Each number is 500 + 40 x the weight over its row's rms, rounded and kept within 0 to 999. Layers, rows and columns count from 0. Numbers have three digits each. The size before them is the row's rms in percent of the matrix's.

# layer 6 attention query, 128x128, rms 0.101, rows 51-127, columns 0-127
073:489469509535529485493476497433544491515473485595473507558523447552507556510527460481469559460507532511476557465477626515494530468617499472481489457502432443517488566518494471507559436522519478453503483472463495449448440456537520471479524460495482521529472475471502497524485451508470502529511550514396512503440457426557459542534429458491542494562505474595494584543493522489521551511502
075:511556632521487461509542429471531446468452475512508473483517477539562497479505501512511566448574533485480458513478495483424522551510493523483540465528423534537539521573432500544584476547496503541503503447437521514458503522541490429507519470463452538499523436445490472568581527495451515550492505457469428474501506507470485512470448488513560539533570491549475558529554548571530520480532
095:531526508538480536546497511518481543545512484481492448467525533492446540460475599483457484497481573450550535521542529488471471489491531534496547451537485513522528504353523461424492511454551558473440513527452590477485497537476541494510491474513490424516464488411494498493531531530520462482486547511546482597543471499485490468554557510491488429459486555441534524533568455556521416544531
103:500478518480545490466508493457615464489454507489466515507452503482577536531471516461528527494520411520517504506451568458524552531621536512537411501538497623474487544539529486501463489506497442520485473451460516523545404433505413441521467474490515489517503541511555505505502524518495558512549454542503589480498485477544492537450523472521480554513421444519457512495529498480485574501511
100:499576537544478477521475493503432531481544483444547516462469482526457491428522484539513495501530496468416514522491473557517462471396522533490518494419531414479535457478438485506449507493489498446444503557606490479588561529476561505477599517514521517493493499492433549520464489527543472526466525500578476463484472464513533531477526568507528495577563500469496491487468488421549550462439
096:538495514554502509490513524479411499496495489424557506466517483556471515554505518519446541489493511421436505502538489563469473466537474539505542583451574478458513431466458439506495509445532565539486494519502503591564570515567491493527454516506531492508503545488481544495474504505575508599394499516544540514492549488488544537464536495470523511552504482486543486456468497482594550400457
088:472484454392535526533481490510518443505468532549524557574441474529561414499495433495526477521479378534480457517442521548450535542445469502496488511517489546492411493612474501517460533529512475498593468497575437507487489442525513509498461538530522495487544570526457467542483485486434491521533520507515495442494445475439550486477464480524529444520525446544465495433463497494468497523470
100:462573517546526512494461547487530502447601431491498505488461490490575479460452542492445483463516480526405524448459539450503541543479562623440514527560568508506520460427444506494403438479462535466433528483529520508601508496509495441475567518534506531483469478479398490536431503486513477507459520514531472549502503503483513531491499481505553502540519524516488473487477522487570529523477
112:512546482494467514519545511471502442463468567494528499538502490515487493609575491523492507490494454431478474488504441522523504409543487484531521582497472525515479517562506435469608510488532569549556500538518503483462538541626423538509428483490509491532560448504530531511529478477574500489504452468522486424484479510530521488516505538519501449507517466550475405483458530469547547412535
098:531576471488505600518393528516434528532563522533524432513475472456536516539488455487502503472491510486439524530442441474516470469509489469517547482479536462551464510461469392424441526510548551520568529529535520450499503494557516459458439483488434450462469521490473503543511439464509449515440565528471445507498474511488473469495496503466470391477568545550493474449515524562489481517552
096:481516519539553496465433513481528459468506508510505532557481455548501488530498392483494575504456476532516527461485610554533532456542428483478485533545441505466512525548480503512553493502463470483534439478509487449425508538521541546527533484501441585555492443491483480467535458467461493521555511540391458473452538523506536557532438510491570558568494480596533534482478530502468568498509
093:447497508467538536496446487474597462467449514537471547538397496470542499495478549536457488450479456530531501520444594524495513503474478546494448532563530502484479510538479520524466489552449417426432466467502470449544370536448480419502562517497548497527450521510532536506476522493494535463594510510480571496512465507593456516520507522518489582497464446498479493502509497454484501536490
100:502550548462494471510492471517442465516517517481506536498447528559464502445481400552566539510516469506431497508458523562525495479492494480538469530432422425472527519565434504511416497533427382555481445458576494547468535544523510480462517544488506530505536541509585524465519532473494507496453473481560522503391545476520494516473444449489528518523459480520483576476446471463502527471481
081:492494456459425554537533447487480508498467480528490533471560537560497567529514610490498458486540501460546425528491500522456492451410516572583502488484540480436459419463536480546576542475504560459489537508545529491550503517443498421523554521466432569579494432474504513475523524505460478494487448479555492536528491518535480513597544454520551481485444528479525474491511492472533513519513
085:520412516492417485492518506452560502544478513492491491503550497529523542491514541491484500473529504567500431512511521516492494469493573470612475454413549520490513455467494478556579549461459546441504513514521484486588493533442484447513528521482436544587480404497582504483584445496466526491495454445470537520496468545529440529520501477486556538487468500532482481568515520442466578471531
094:499507428459491474487481500578416521550483545515562521527530547481454523483497556494498456505501535474479511506502545535461470549481472515436510511526530420496504485538520482476447489464577459477526507521532508489480571477491528529518468502485578458429498552521384498471507548539542452614539568590510427467521517440510545487502523503558496509485535483478469519471506460561540458536385
089:452553442471515498520532494551384482527544493495575519491467525456504533488511496542542512449513487456468485491507515458543511462558455525425522479554509452521486533575478449494483458482540522561594510539529461463480540481542497542468429532528522428421516501517473510539484565527561495534538535555507458424493423469501568513493516452489415454546532481432484496479524476559523449528438
108:526445544555454515465491536435564446487506510487450453455446456535489477467516487495499540543459501561539489522459443495471530491456489502560496540456477569513486469414455518512542470498460494436478487495479478485531447508469537453515516537504501526566435491456558490479566452473469556455446443409470556551484537545510471492489450533459555530473489468552559491506495551439435496425610
091:491519526548451462554518449552439574556549499512503520569499562526454565512557622468482456433516552494542439496495515549438590509521482463482462473485449503454408493539564459532494505439497497497567559480537516483477545495521483488443511465523504533486510517517480516436468531478489427540520511533564473538558560501557476517535570451483517558526500526465525459511521449494531468521464
114:546631396437464519486526465469467559492496544500508443471606449536519514512450535453553470543514546404477484529479486478480509476521535516460584503499474464461461504510536534510506551550553511480507434551523495495506458559529502445546501464442579468520557481502482501491526516475528497576484483492513407545566550513463469486479527508546481509533549518537522491411537507534537486487498
115:458462468486516463491451494528510509445479541414499612525503532478517451504577502521515447451500515434489484487500515441513523557498520505444467502537512411565558550490535536514481571508540548504493579537448512543532474528442470530528497508518468447446456584467429502535481533496516449484501511558478498451550487468491574528518565549503487489455527447453491500536563524529419534580443
124:453452575496485475522456580493491473496536470498478530528410531465567509515564455516480525491490501512500546508486433464483518546448443545514451566501446467552488451468460461462478482440508498544532537428528499454505481445536482534468514477544464466483444493471600502456428498464476499377540522468509546506462513528489524460491454489402484488464426455464475515547475472489510527507603
101:534516463538560450524532494561473464416574564536456479449458488510523471477552462533519471517505520437433516526509423457496483471421484508499461549506491442513510508554416547532538560517506535534497540474472535468458480549463530510458493552508540474482486537451464541485432469469501530543505494486479439480482509544521468627487498590466462455469553450451473540528520485576435445480506
111:506426501520546450498445535533514494474527493389510589512526555437522511526584493499516518471479524472457527457484506490489510555501450475476461510478507456500542544537567497473472511442579484558526553470527447511497488503510474528498507521573513423430439551550437474509468521483534451406535537572510498432538501503518570495569539524469445466513507460430464534548533475510471519573462
105:479570533486496507506533468554467548530595522562525534481464519501538566469528505456564458515481489458554458496462485517534460490458511575471553504533439430516504413417465521543430476500470471494462466500447523446498552470531479506470525392451515512429583492484521512507448542432491513470459460420522468492555555537519437507461522488462480496447477497441515468473526511504472429513543
092:510528578437479542497492472507468525499545427522514481502438545525463529468485552425514487566479469496508428533438505526498439471447462478552520469512512538495449423426465473464492479528439483504540503466490525502527485488556487533498526388475501540455577495500565490522488577474461517463505527369513550581547532503502478478457552476495499506450475537469511493426489461453499456472578
092:497473503538597493485477483468506456506471529534464524519513510483459501534556452491447553502507495520454579457503463479455486525555539533381449589473469474559555539533524500502492525497532466523448522515510502517444521467489512472530527533499544547560401533483434523463520521510525537474520429626441515439452523527526579524553492474457527471521541468506478598506505453497508510437467
112:507546468504505515466517478519429568511498505456541573516542520482433527485524595479512449530461572478558443484454507551461469435471494544467498539564541434487490507530590454501465512499526545526542533524473497482558487525491471492496486447503529455506513497475495513501477547486510472515511533532558408539609569439492523472515600492496471544493525554438449504439539443447499463557439
097:502564500463412515463560456492433510493547446580545427470519516520458488506463518439542465520519473488599457459493464517545543461488489562475558473553492555480479412458504484539470531520495563509472429503486572443539505453555503464477517425454488519508543484530515494454503504485497531598492500425562543476544487500504498484444566454528505504500514563497568465472455546517523492430514
112:557487565522532504514459535567542497439512478494473560555418523523572492463452431493488573464507480534488525490585456498536502569492433470514511508489453525527513504525473497485482472446469439434520484457517522502404521554543505528518534525549517539457442514512505480474510479481514455417572544517476500457425429564486469532534471576498550468494536478576499565567474467523473527557537
104:432538502524513522511574483481494496558518410528480472417504474460484513555451508489562488522509487465500499504465502490487516439478483517397550498506428586550431524522419473505457521477513566502435495486492503488483499455544434489476492456459537538428566528521497517497483508461447485500498485416480470566512561533470492486451494522474504531445564545436571575467410507461504493430540
092:493533513441435534499531479517449500412516494499463449497451515520513495595489476471427554552579430478516462526552470477533577525501488461514550490592498574450530529500529461484460546470494509523545529470505505525439497494511489512553548507510486497534530540524459461522536483571509533523413520497506524483525487537433554519467543477526541466530453534512582543496402574540557553425509
150:522498491496441552448579454454525461517462450586486413482474423531482464503412487455516516547519510548534478456547543497592523518465527467510549460465430547488462509481456530549501544570448481502503471500516533476498458467491559421458545505434501548540511477495525498509495442513464554608474482441514527531488504522470464532447479475535544521513511536524559493518457527508487590424510
139:529480460489466532467575446436573440490460472561465420482477411531531443500450474481497525536537468525522494443535510455572535537490583474499548495505419531518461515525449550533478552577486488521501509478531550486484462468516540427425531510442504541557455458483486445474499421497497534593520490471499514500488465550475495540487464513541537505512516515521546481542464553530497573408506
102:449492451497495485504510470507559486533461476535467486518511488464582484401554502469502451510489521473484485500548556457488518520473568523492504493526429372576516516480510608534524506555477454563473538506446516507535441475463547467441517478484475458511461445449521474523490467419539541565536501467483444461498524512475495521505489509473444575478508419427420428507552513502485528544472
116:500505545480443469586521531552450491477562394475532529541443525503560559486459444510553543515496482469534521440597452433571531515486420518507523448494426467489533520534478530499549504478534499489472430504561511517448540506530494559468558460528527523456533473552540525441464482463534510419549495474546529409515437554485491462501509461505477479490509464513496469570503488531517538502559
096:503444462421518535515562510495491450541491555571447430462491480501526485440462446489484476532474391497580522538523449470471470409498482491473542527529438522559421415529492545444518448562528506522454535488541515518490511504539504487489428459470520468503572474479466498540458444526475474537461418443499480510505495489517471478452421530522438569486506475461500527510450547558495463529517
114:531445462458519481553412532527540510495462549475496498492504506493503464514492497554466489495451505536494568521544491518489477499515545471604448464537584501483488551538523573434590448464483489468522568533529426602556501529414476488588519556537516506545490510524480538513522491509558466493424467557420499497491491464486476499468455465524527535534414475562500479497493517499491463556433
093:488511467470480508418515480486505528534464528497397473539490503539526497488485511488509463476543491500514545445523492543516480423457573442514553518552488460508480474517547492498538590547424459532492581488473497499506463531462501483533616485452469513516448505536453478512603488466522537593454513539507405568547552550490518523539538473515556540537482503449519477419435537470480491475467
081:511551494469575521512473495490429468531512516493495499503508485478452516455559509487497431498487489515434445590477478515526513518536462499464440537492491527519448470429498434458453463536458493586471526493547561473537442496622441429409425504498469534469569551436530463512477487534470477545476489441400469525485493475477500548459512514480473470416518476446504474458494542495549524506530
106:487530507542547453552475504519511478558481446465515537534536510508467459465489541484463500399578521484415457537478430469484535551553445498436465480507539604488477489554472481499565506431468590465478548571518476477531487481498506432536514610509477541518415486499485552499501533476530561561513516521478503504462458461505517495457455497536543525513548548578533504472475454478561475485478
101:521520530508502574469545466510418528424590519529528487472458535462438562558506475421536535590473530523497484493481563558529449492473512529465535518496476464476540487459498534515393488541499516502494476529527527479445517441511495532501515423476533488481562561519551497464497552460486501448517533451488536578491609533454480552515508482483454487493490585494529582442446491490497532445505
103:476458521567553501473511531451497476511496476592502526523494485512484497486487521441506541463527494490558502432513513502472532542557472551498542498497527540564502430481462501561515512468535536519470464512519515419463426480577547493502481548501513560489428449535447523449442498474498546520618436488534482399440452453528565496454471527469508543477518598497471504552552480470560530448533
092:493475458467456475597501516541515518482515494535486517445427495472561541497516493453477530525441454454560507519561491501515469521401445553545551466543455463491542440423480563525551444553537482478485488509462480572519474467432492546511508428508465420482509479431542533492435453425533500464502503437505503499497495545498514489481484533505486583526397500516439470524551470504456472542550
105:493479495503576540495432538498462455568488490446524486539498496470418458522546497564417469495554480492384493598427467461455510497558524515502420529467563546510509538459485507476534475494472550562509529520533454553541494530500532469517516578516469459530539551512580491599461544484490518514443529485481561547461522442523522511510428482506492447477524462530490500489462551540513460521521
084:522452547577449549488487541441544474508479436527502572450490469495471496550537483463417555427524480591478488448523505511518560498539537414569523450433506515487539548407447464556491509495507511465520504464491507509443426561551523526482492512509486484520468435510523496515494472532546492467474410415518528551436466498457491498556462515469491496584477539496532479508552531491500546456539
083:516459528560457487438492540457530437529508467536456523439469504480527442533462430511437546476517470597425515473561537500599545498495551393519536459486496533501537530456376487516451533485458464500525509474530487501452452560515492485493461483538490467508492500466487525541503471587506507495490487449508557551443412506434510486494454533458474537548497531504533526527492525515483553461569
091:532520496506523509537508434518484523518487517493497433508576513523479588492554584469540427519546602423598460526460533508396421488530567537541477516519455460492461537454564516476546415512535522475481479543489542455493495488476510509451542472470571568515522472520529481449514519428459520483483480514476408500551553494527445464504505462538560519461520514506488486502500492502482453511449
093:509524517413495480572537482511477565518486470530584509528551489525475564505493555503588458533486545447489432476471536511433517580475533551499486516517491491454506518492621505495432495477531488457523453526545523488489546388482494498544523457489534523540574486532480500459497505462509521565515535551529449478545558506433483517501583400520495476555470487482491538488504467503530507508405
084:471451491502538471466474549479569485462454513476474457497426451494543397509471434516482533468512503508541567515556485482549520458432487419500474477522546499519578513479393517503508548585456518506474553498476515543529471531475489518489488527489444458503481546512488536553514463519485512447481453490455573447442434508471537505432425600509511500470506485546503448567506521530442552530557
105:496495572522455580475516523470533443527509481543462431447399492511530446463435485450445563502504470557547497449478521505512484484507486463582524511497422585508462423446411482463513468497445487475482446466527484472496443469526518494478537505472486557507503475482542482471494464469461536464481464393500538561451514548482511472504455511462535529513440500524519530510492513467505540429615
106:466490507546481499509510531541505482446545556460479533475436519550531426439553517497534524474459479475508514539513415460528500435479389536446494478490495518487497478500430542455521447442495544468467509509447479462466508488569504596544481500519503530427473515473502497499458518478474499389508479416461488548523530554539503528536484589532507516423586519481547527501476463459439435490551
092:478546536498475510537490464507464577524565502486488541545509546484475504540488603431507449432505519489447518471385473472500551492557435473456516521538545479518437483520559408486465507472522547581562556515534437480536524439586482463498500483483471522491484494490559454475482531434552513526500504491491522487569537471512543466513590451482471488463528472454540456438508463447514450466482
100:502483576479440553484514480508508480550518452532522460538440492473519529516390472506476533496492505538510518508579538524552500520477479504554544459491430501518496470476505537515471522566454449469512415475560568524488514499434545519480523402494472543518525465562577502514508501476458530426490516454517652529466453505470469474460468464506492507505445488573500493513480528436515516464597
126:445410484514549467559436561517527491455501519465441551491478522463538430490549477546471531457531466494515553500482461469473480585461433475515443536492480482550564538475474544457557538467520544507492584446521451501484483514436480536522523551559473473444441537470498500485442520529442430416489524502477522484474485499489546460539441563434467505493447465464484507545524487501450496583564
087:506530563464400525415527500476462480489512473506553458474482485556502450492413566456476515538481551506631453539525490510541518457464474485559505476471492585461439455447472470503539506503473538471564466533477510452509534484522520490535537464485466570559498472519569460456534473489483532525496540409537517519511476493513461493442524469534531561487492554560546472470424509432482508433496
111:432500537564474449522470487549541500474552557503443559454394515510553448502531494499502549470494466519462550495544439430510548510516460477505466494470447492548499457502403535500517482457449494481473507472478481463440497510507502523560510508536470489460457540495530514441456533478506479435567499451425547492475478596533488527504463608481504487423521466519539544556551472462448534498583
091:475427508566559469528488541545533481529533508534444513508410518487573456477465454526519557509465473506467532494575497456515535554512537468487484472449411563540525486494394531495502446476454466436417512482528492496429542462541507551472531493527548515444517507525514501504451463462516507467471481497460496513441428577482447523482401548509513489473501428501543495532410536535532532498534
109:548507503450539471514467536548452552431531570410539591550556566487487558504553523503515490482453572475526513491453539539451479507496479515500490517489545392441518518542587481493487454457541493496575475522510468523503529529441498541484482491544544462473516531502472493484493561536543444404506511567516438473491547458540516480550552473487464472532467521503462531503532466517487496611453
079:448484519491426507540502547539486498472562465540436549464407550514531491475473510512527503528484435469559450546509482507508501473395396516539510477516482532513491446454441494471543484498470519492522454426528504463497521524518452560487561465509468487460528464475611513478446543481451484461499519366503501526549515500464455494445466501499496503444459479454570490475526534469474502513598
092:502527501526437504447572454454524489523484491578460450443494414497515490553444467512516463532514449548509507466514495508573481470465570482459518482439461552506495516444455574501543536547454467492471471533480554490510480478501551424458545502399470573567469496454528532497530444518502533585490468479465509565535508547508472519480501474503555553527521460518550494461476560464473536386538
107:505446434452458522531494491498513502522427548492506469515525490498492508456481512569509450469522454518579477473533547527506473556499570537565526469507501437488536542536503509502524502549539419443552511492507479518537492524437504547533551469518485482500554466530450505572568437550503456507373451579563466457544458427469465491475458508511471519556435470490475451505467548548485544584465
101:487508552532577539504434500468508441536457507451466505556471505468461474498498506510466509498551538545401536520395513439411495520514502464456471556426556531510548491506513531478580481508500497570558574524504461503511491561495510515519542589502480510558474466518536507556531532469477506461533560494418516581445510459516556455546414509493506523452485456512483513514521486428508502481566
107:496520473446481547459579456444459510518471492574538421451531467520423511477508539434533426570491543483577446518497526519488463414422581588530539510555476475478503439458517540522504506556478536527471522517511543498525470520495528513510485437448484494509578487516509545490516479494496525590481478433522471558521542490466508479441546430519475564467504560459522477459441551506494493469516
073:467490455510498478496477495514528520499437492440528480542608496498547478472489451524416531433432537508522538489495526494482532530562478437438508477461512456510495529538496533497542491539584478497465509547475433519506455460503493455467401560491580456565399422515428462506529458532521498481522441555519468474487497478508522544513479451488488481527511521542455490577531456524522575573431
077:494542546465501549536578475511527495505436445474520510583474496485473503448466526498478524519532500523431511511490585516473479508490471556476538464487411416494445528540487501469513459559566423555541461519563484491521528536503539570431498456467527474439573415586508509597506501471450508450561519463535546485501496476445584488480495510499467514507541505489495512548475511518548557496570
113:529448479497524469529446590524524540492478539436478565547514546520538487480508479531419464424466475491535529532537459517423529550545434467516462508541540521518476493529505471462567449405535520430520463483454515516504501543514460516536416584593488492527398474479460503497484510517526448473504500608465475499491434473542512469544476536469512468481472435526470495491531456518510463559485
103:516481478572484454544439488544511513498499480486521567514500546481459512519586482514499483461486507536470494472561484446550482561548510538492412467473598491520579486455513527545535487466503482493436447541493481541546497494483515438503500553521481528524460504519488534411481477517570520487489500561476611367510476489565466505541544467478508501509493493510433432497549481521541551529404
093:459531578511517552482496536483467475547500445510488516500558483508426466518477519508442492486515470449462472532387486579458507469533440509445496541471490535468458494507480459498489537470471554444507514491447521480510457467532461476514435543496533565497482506467472451507498501538431455445445533491494479626476554417451534488489526505496547468465523552503575596440470432498525481446566
104:461586507496507501533481489512455406507507538492532449519506496513470469500482517486445485439525458480512484544481443442477524477578386478499489513515574587511452447525471419464592494445489595534488465514533504489471503509564486463479401579524529509512476481494499494475466486543510541555538526441412547476460450479486573503446474531531529479510542476504509489490523505497594499474536
109:505509487468514530446551450478502485510506486570519443449491464451430519538521524445576480543544514466494461490455515490569473438474603593514522523510476462491561477458518527541454562555442488557475561514490503490532499495491491474499568468427474499506585526507484506493562518476523532618451503447529475534544573530476488517491572469546506515500533550466499467461422558517520509446455
093:485463502567564466568474463483543495550522456527438516497540497472540482517458526456498491469562486526424472479481486467436552591585525585485518488506450511550471474553480454485566523474511522500442529521496543517580447507554472428496517474480528540468444459512434511475508506473475465569500486491505473412478476465462569488468519468504538567433468590490514480464517497496608508473517
105:489559443517517509480514434490449463553491532543520464438484481456445461549595519513456495482490491514415475539476449430528528441489518479488481521487548512477501445396481472493544513513463509602509567511555489505469470514518505486505470513458427446508545534441553505492451501433552586514559499445426586528498472550535518517507475527532486533479534480446477414511538562480455513480515
092:475489420467505450497541464466501492506475539540440491390522447502594496462500497473513483604474506463485510491487472484486487391465560500547540471488467501519509480567468530530555446586548492538512569475498488533530452488498460487495440505457475460536502505444459453474549442477516500616459480476488383540538500520459437505475451536505489530500468461462496434488495553495485519518473
078:516506438531494512485544458498517520491468493543462453490516480449561479493435520403555540487481514541529532486519540453551498486575613485445535498547485528510464542548480551502557443535491535508447564539533485518478436464481486509477498501437529518547498443470462467490546484515541578640541535495507433472485462517476532512487522477564514525504539565533498503460444529495565571450446
105:545470544554528525529459511531582526503455496447480540541494537486483496552519489494448490485536511571466534472538574519470427572528561549526480475543586455478562597563525537519550520498497505466510467552470492577552477556446504475571608497534472524527471506487528523532572522465544485453449499579466507450508528500477501496544492468500500547532482510499481521464484441471478468562411
100:529591610468498584482524467495433470472526431464524496531461509518411566540507473494537484533509511487483438496467536505548511531484459533494507546518483482460596550461495478524406551517519521497495455469475531463476494521546493481416529459520521535521487540479586484555461530536460568516437553546566485522505511468488479504524549515496478375535502540466527576511465475504530501459482